{"d_model": 384, "head_dim": 32, "vocab_size": 4096, "rope_fraction": 0.5, "qk_norm": false, "attn_scale": 0.177, "beta1": 0.95}
Each number is 128 + 32 x the weight over its row's rms, rounded and kept within 0 to 255. Layers, rows and columns count from 0. Numbers have three digits each. The size before them is the row's rms in percent of the matrix's.

# gate: layer 9 MLP gate, 1024x384, rms 0.109, rows 517-538, columns 0-95
# up: layer 9 MLP up, 1024x384, rms 0.114, rows 517-537, columns 0-95
# down: layer 9 MLP down (transposed), 1024x384, rms 0.0871, rows 517-537, columns 0-95
gate517 100:095084107191147148109131120131118111141132179143083099054090138152151097081137122142147117151105146168141158121089197124144101159134149086152095107134066164139075137124142139121080122150083101033150108159171165112134147155153118106143138076185131081210164083141094167211148189155096132162
up517 101:179142201119079151194097160167061137161164135179120076145176083093108114108187173078096106146109143132126129142140110144075143159148189130137060132102197125159176145172125157099136107165133065087101132172125081076136104114126110153091189149127134151071181099139116131149173192107084078092
down517 102:128133080124132118131075151160097138108107193133136190172094123112142144137110130125102093148162088137132158095201133136128126122128109111173146159142101096119171156120121158082087171141152105094079208193182134086131184131049148081062088061087172120161147153125101157117107106128158110114
gate518 101:073160105094151138172094084093119100164114107110064147151199117112134156131106119088147155085143147111089137130090116117069153131172126073093078149209129089134125149108155142095176178122164135135128149160128112140106113128120066124134089130098119126097105105156092119161153044100072102138
up518 099:112148143138194106161136111119155147128107156139210112058089138079089071108093125166103153154120116201106092101137096136108124154122081112086134125040191119110117138096091134144134125110113095111096171142133152105097170115114175039072133132126125118087120079125106143164096140115149142132
down518 098:119124168102130137189108113168144180110082129127076081130090165107146107120166121120157123180076124128111109125123105160117178101173107139115136125149074090124115137170167073115158124143090137096143094092131107146111149176120106117114121095138132139143104102094142155124111113138121157152
gate519 096:156179112119086155110103083165180095109088116098102061141127116122128159088195173110116122145102165104143123108126148089129085163169115109175078125118141134079133141123140070131157076141181068105134149088191141156137092151115129105071083144145131097115121087162178145142076145065182119135
up519 094:126132156117158114162113111076132113135131144131145127165103167132124150141129141147112134092137078191175141090165101155153146200196140116112167210105180149130097089125098138101073153178138118102180082176117151107139150082078093129095135146180174156127115116154150119116165087122115173157
down519 096:022167158128165122105137111186081118174098138144126117133107163091078113133140126156149180177171147147061215119110148147107100118143171142105139122172180114148145067126098199112120150108137155078114129066131106149119163157097099156088160157137144124080105106111097099121118038116095097176
gate520 097:158120153112119127114103129136084133126157133165126166093141102090084168089155160146099211136165096113087128096128085136146175136138084126125140110112163133133109091140083172140157138134103132150131120102104048115122173239097150108116073132160144143133138157127108153180107191165177154087
up520 101:197157102121139162130141159152123176141169112112133177125100146102166130101150193157164115140093100138128176105123173164124128148071150156111145145100138116087104098056126124115134149106110148105140084175155082120091206139124183113130103123162159125178075197108126165103129180106107145158
down520 101:112152074158171151163163094109170128146081115168140124121179111085131145136134105095179108148111103078112128098157116123141144132100109097059180085098166089121179090196139069148181123165120153136170109157181125140181171172119157167086151167178090196120144154196070148114106141162129118101
gate521 098:147115114102128070190157098153120047108142150224111109011162094140084123074108101162133105139100154145176148098170177156149111131147129107118060116133123160141164116107133122099053157125099144142144143094112176095091136155117099148120159163211091119125140122128146149125115113106123128070
up521 096:121121082160133099130183145160155095119149172129060110094113187159092183084173147136080145191147113065148168153080173117138125142118174105142153107156138132138135128204125178112100132137099084134130109147124103127123153129148145135163162115122167156140180178104126067134127159101183145084
down521 095:163103139154098105135119119140132166095144164147123150126155181216131175120119098105134098195123161133136116098109182147104100155091087113157136140162097122106068179078181115114127138134074150092143132077125086139159120120151124122117130183169089117138138070141114165094117176144161086133
gate522 098:126127200091102107127050141124137111097127102198123171131156109117159127135121116146177197143075165130107156082089077183178148139133122125177117050121090113110109113057155165115168114128049162118127117112073100109108144166110103150162129143107161071100117170109162163128160100122085145121
up522 096:096141130142176100181076144140143099146175104154138101134118121108101148137163113159169125152141106180118145114098112212110144174116172086119121126098089130166148142096174067125090149162145116188131119178164146118121183111137094154122149052153151099101066076109069133086066081130100143139
down522 102:112072123159154178119160147159176168164107077144196122165122134155101070170198123137122139107169132205104067140155099108102162155151175103166119143154219186147179161118161067127113146188115143152110110180133144152170179138065158160129128148128101139128174161137195083064129071105154122130
gate523 106:180108137174067141184139103105167114124103104150148081137133094091173145146119178128164097120118064121133104128205099222127163130045099106127116159136081141201133103119112127130108138095133162123127158143066115144059127127105134094158032112110084152121144110098194166096148117111121093139
up523 110:119114135123182120116126119098099138151139137103144116057094160120106058115111109155108123150149134099117098139105137124087086141088152115079122111126198107073176119125130136120125163186105106146158142132130158107177128151143089122097111159099140139103146136167113157100230106148133163107
down523 107:135148121103109137159125190074147146128139217098129125097138143164130091110134091185181154102110102088118106192137186118111126066175178117131180083113097149165127129158137161134162120140095167164117154147107056135062138115086153128080119167153117126136157164129069163141125093157113131113
gate524 102:124123157122204085111115114130113160121082107136153138100061159067141204192130116141155134148150098128138143081121151084134133142105184152127131139063139149081127117097150098072173102156146092100106129081143176133142199108121172102068121127116043122110143108132122110123125156146123087153
up524 105:146122088150116130135115123167171094130088180157129119192089198090160096155137160145103117114153093151133133165145155094155161158170129144109059119138186136106124157095159112140161108197092094144116153074145137089194081134134168100081130111109119107180092109172088128109146138136164177184
down524 106:120071148112116159139136163159126111143169139089103147141139158104099138149135118173137170097172122095175108182122199109128152181128076157093126157180192105184094163162142085101057116204034115113142187123092162130081154169107164169131143099084152083124077135134138094079159104103119116124
gate525 107:147126129144112119124109155137078152135145121144063158161121138126147115115163094149182160145118175186160155125103124135145129098153137126176127101100147163134069077158167092116144098188133158159135127182180124107088120097106194125115136119135138209133085153143073138119078086133157095114
up525 108:092114151131115108155161131089181158096119162127226151117170142129169112129107117154074109082157153098169164130162108141173076209156067132120094146131063111073139116148108079115118117112107112072173213148121171181107139157108140126105108141108142173110214088078091150182076132177145156086
down525 108:104124092183151121153070150070165158121117124102180122115099146099119138108148086164117139122129172125128076146156065126091131147142063185102178158113031133139159093100152110069158103215191137098132184181081142134098081057136190134152146098101099137166154166123136089114128186132119133152
gate526 101:130124153071176208160121160089143124109122115140139111162105138135107144169105126095133113086167138142087125101111113085182165171139094101085072168142171160169135081073124167113137116114107128102126139126108113142103155142112061090115171114132054125062139136130126104099071084120136138095
up526 096:131129110126159101076155105150163162104097148193160101143114167078113136065083099130105102116120172103093110097189081109166120132152150208132122078118072163128143133117174150175081101190167126142153173147125128152118117097118182130100203134127155162099063155181103112140139126136121124074
down526 103:123120127157104132093132119170137131106140125188090090132125177184164103081082230172120144095168085089149195143179135141114116141147122152121190148082082092129149071125054128144111166118181147137087148085156129157119150143147160148115173100155177083134122108061184126128125128171146153138
gate527 097:139093086099135137120097180163119134088131077126135113158106073144154119185137104126081146147140114058111120186131167155155102132120129092135148157112141128110118145122099160123086132119184137147113115137157119110168150174165163133134112192114148109130102122103105107121125141070103091162
up527 095:193112175119029114147116113092148156152102095165090114114196100118129126162144137112168048140195150088110165073107121088089138107185097168156121059170088114083098082138131130127128172177136133123145147130089145088134080127063117121137099140043122121106099170136127175114136180151155121123
down527 098:130115113143089104131091107153120075121154140162114170139129143099194120138177109094119179128106173103169104176166193147119176130089119183086143145121093155152080105117119160156090177188161123178111071125160164161184126149114114089135121076161152119141074135111137121060106125088162104133
gate528 099:082125147086109193127157168072109137075072142195113089117128057137160121197135129088111126113119116124136192140163113152109096078143141146098111091126196155154129140074125161073216148133097150059146191137136162151082137143145079127106155119149084127147162147104090075154146123111099199100
up528 097:129110157129156158127132184127048168118104079075101188144151117203145142080112147146081094094095096136147166137098163142153093141117145159160152172146142173104182085109114085112128144121110145080187160181117171079131161108135127116122068170103071134136061116174109110193094117157092093142
down528 097:176176132098055118139149121150169083095140101117089182085159105171150084103092070167109090108109090065075133127094118148104127147138084110134157178116151110113083131104116114153085100133106052184131093110145132171140199143158132115141164106135130096093127120155165123141142124077085154175
gate529 098:156142136101137133081145172186105139150160063112132115143131123090126104130107170072106094173136069140157131174109145182152171114105081099033078118135088088101125148122120102077132182162129116090130115126178090128117155151149124128100124130139124099139172134144155201103149181123140117091
up529 100:127163086084111109203109102062106107176083157107128158151127096167097093141159175121183119117147119134139127101128114086113167157155135149116158095128162168121174115091159102104145149145153147081093146110126114101161096108082122174141130088080155094102045123112135066146131107107138159066
down529 101:153176170140102143105150139109168164119103081093152119158150128111157076211139103149105149144126080115132100119097073077128143132155124175108109098151084108133093124117098106134138109091119200173111121148135170178052096070110073140101187123156135145128153103130127163132144132113158048134
gate530 099:153149204126157190169149111155099163154088165149106106111101134093151148123197058130216177140125120065127139102139073122113128148102114120121165177151171205136136104098078124120089137082050123130091146115116110140111121101143098160107134104125139164179109149113055116152144127166089110182
up530 099:168141137101145123117153155181100145139184109160191159153097106140155135139167119154144167137123108170134177126160141163138141147096172154137088151095143156131132143101170142173152145082132091141116155112135127110146105145118050131098115081170127106134115104063091110138079162111150126184
down530 100:152122078139192170147172103114079130108082118110092090070159155081166125132084116095053134093126131158171069121141119143112172125134103126110110184156134074110119098120106134172160113127163132114182107179122080136110160146097105106090151083092139081136144106143144137119067118075064121097
gate531 100:127096127084076122117187124114181181073164107109161150081071164146112127147132140125090169108113101220146124184117171141123152132094115137103104124108134107075161136097121064057105089119127142123102118088076164175182169134113124162180149121128123135149140170090105126192085128087050123109
up531 105:136087073109129066092130092088113173161105123079148122163094072105091114138150142127086060090145082152145123125149101127150147156086101146127131162156102106110142065149173104108122129146127115117134152107101102089170109145160112059071158125118094127108132078114128108111153131096095132086
down531 103:092138181140142164167172120152103170153115069082114104111170127115115101120151114149150127113092148087159081143114134117176113157085118140066160124130102156122173132130138120121142130087137155102164134127111157122106107149139118101112175116126062120134092125112136146146103081160077110109
gate532 100:137153132126106131071113223152131101118109133133091099153115117146142090106133117155128120122084133072137083092083099118156122143100105148214146113127191115094171143211154156077135155091069128157128136169128098130097088112130176153130127162124145153164120119060126083092127123144138156175
up532 096:143118085129172162142149138125161091159121144137076136139124052083085133108135108162137108160107145103143073127145141125151132064218118128070043167138160163122171162201170146115128144173164110155096136167036128143119131143094090145146127125080144111122105076115066067124099102180112130067
down532 098:076150114074137157103113145094155151160124139130090144174136116153172172171113052145119133085213106151116111117139140117085195130088159142102117059161081143152065144171129128127136138140132114104218154154152135155115102103163134078177108117147116115105114131145065112154123185157195114148
gate533 101:183085127165157113112085093128075077060150124204153156142148055106096167115166094139104135159080078085148145078090103147050124135099104104054105094093173068112123123151134135121132116084148160076100121086112166131122137173142102145156103242147152121146129146178103141126126132165129088125
up533 098:145123111099100119158098143088122134068121157059101111174155138171141140055200147126183086152103158111142117099113098138093162163132126133121167152125130166074130145112130092090149150073132139165091171127203142163120112143125103178143088117131064098125122097117091108142153109087180114129
down533 096:141097119091178163140131093183116174185110157115095133168088131078087173081133140154139096142236167077141144148133081117152154150095145159150147137147163148129147139150081090134102127202098141183093075101106109130122170125088184169132122125140111111072112119099183106132125100102133163137
gate534 094:070150111197180126162128169153055069102105127179092174177079126145091095153081138148088115148146138135151127133098109133070087090198128157077114144152164172112138127124064064157049130145125185165123109099145114144071133130117119140160085054201134132142097100178111134161105129177110154196
up534 094:173126079073120147089149127102156111164155122099108093107146149163197115074115155105091118097125172072189086086083100149149184099169173121130173143176124110144192122129148121104127132169175049136088161123171086115112126180197073140139137110104110175131132171131163111133083115124122127159
down534 099:128139142089174167124085157135116159098148109213136144123172079097162102116156178154142123152093139130115168152137140103154109157094118114102130143094084107114088164098124241161089130099129113133066156192084077076127131078175109145122163132102143081141107138127087118143141083123132103126
gate535 093:122062158123178078117125139092088082053181152086110095148078167129155147152139126129125144139150092125179136124140119121122145079095132136126099130128119146145120162135138169145117135166059198140107107115099120123106164142106120155188189099137131120096123167108093105116104151153130150150
up535 099:170129116163138152151179090140100153149145145162091124236132154123136122117183116206108091148086129073111105124114139130145111184145091159093146143123137112130120067111127098112139133095103101164130139126153091164197150104111103097141145089117110108152144095104150117162107183174081120083
down535 094:154158099111110119115225098127183179126119093159123121097119109090102126133145144155166119155195173105087133098102095158104181155159126124101118162161178077133127182124060151133215093119133082166148076140087095074142134147096115156162109098142116085160156137056078127121137126106105079135
gate536 102:085189123167144140142116201146198207100156131141132104108076163149165121121109119120126150070174104152155105161130157157134147075165107149104169145121086098103213125191092102145149118098117150115158095120116186102171151117130107083157101121107082106094148061108131162100178084034092112138
up536 098:096152143138162110139127174089199113147147062127147118135127086083113170168136180133162107155137095100181107175174105095125057123152208094121148081111093116092087155173087096104085111129156114190153186152127121126122111075129135126160133085107083144073074078175171121150128162108206156157
down536 101:167147103125076098150146085109117119110137162055147097104148165102157175136084110094119166098103137120115166117154140103162125179129095118095131130130158140181125163151158064173099085173141160153166143129140129172119095088138147113142086133169188148142147149053171135159131238131143103187
gate537 103:096082152133112113203132093157150140098160097110166119129137103109144116086123130118092124070153164172178154044088125094098152078164190153100136133123052156106054143159097116156141167128129193143105122150191089056157112105082149119195126168135140160084157166126115108136091138142155101167
up537 104:134109081172127138110113105088194126186090070113124135127092106132164114159118125169211100126101043107224089137134155093130167145141143153192156148084164132106100142158148188164123147091079148153096069086092134153136117088127138144104080133077167123123138166089134144115139110084061139133
down537 100:142154058143110147090184118145179109082150148163116124215130171127153074115176089208138102135142127133140129108180143138069165163133099059147125095147185085066159166133109128195164123085132110118115108186120126106129170138158214120132170157178121081149162184102107128141068094183111161203
gate538 096:126121157187167127159129106056035135142099125144144150128065101131114167116095163145159115123099095148138089087097148134162093115156151105144159188210151117134117153152136149123122152069107149190083085191113155223101061054105108151144105155111103097137095106133088084140155188106114107151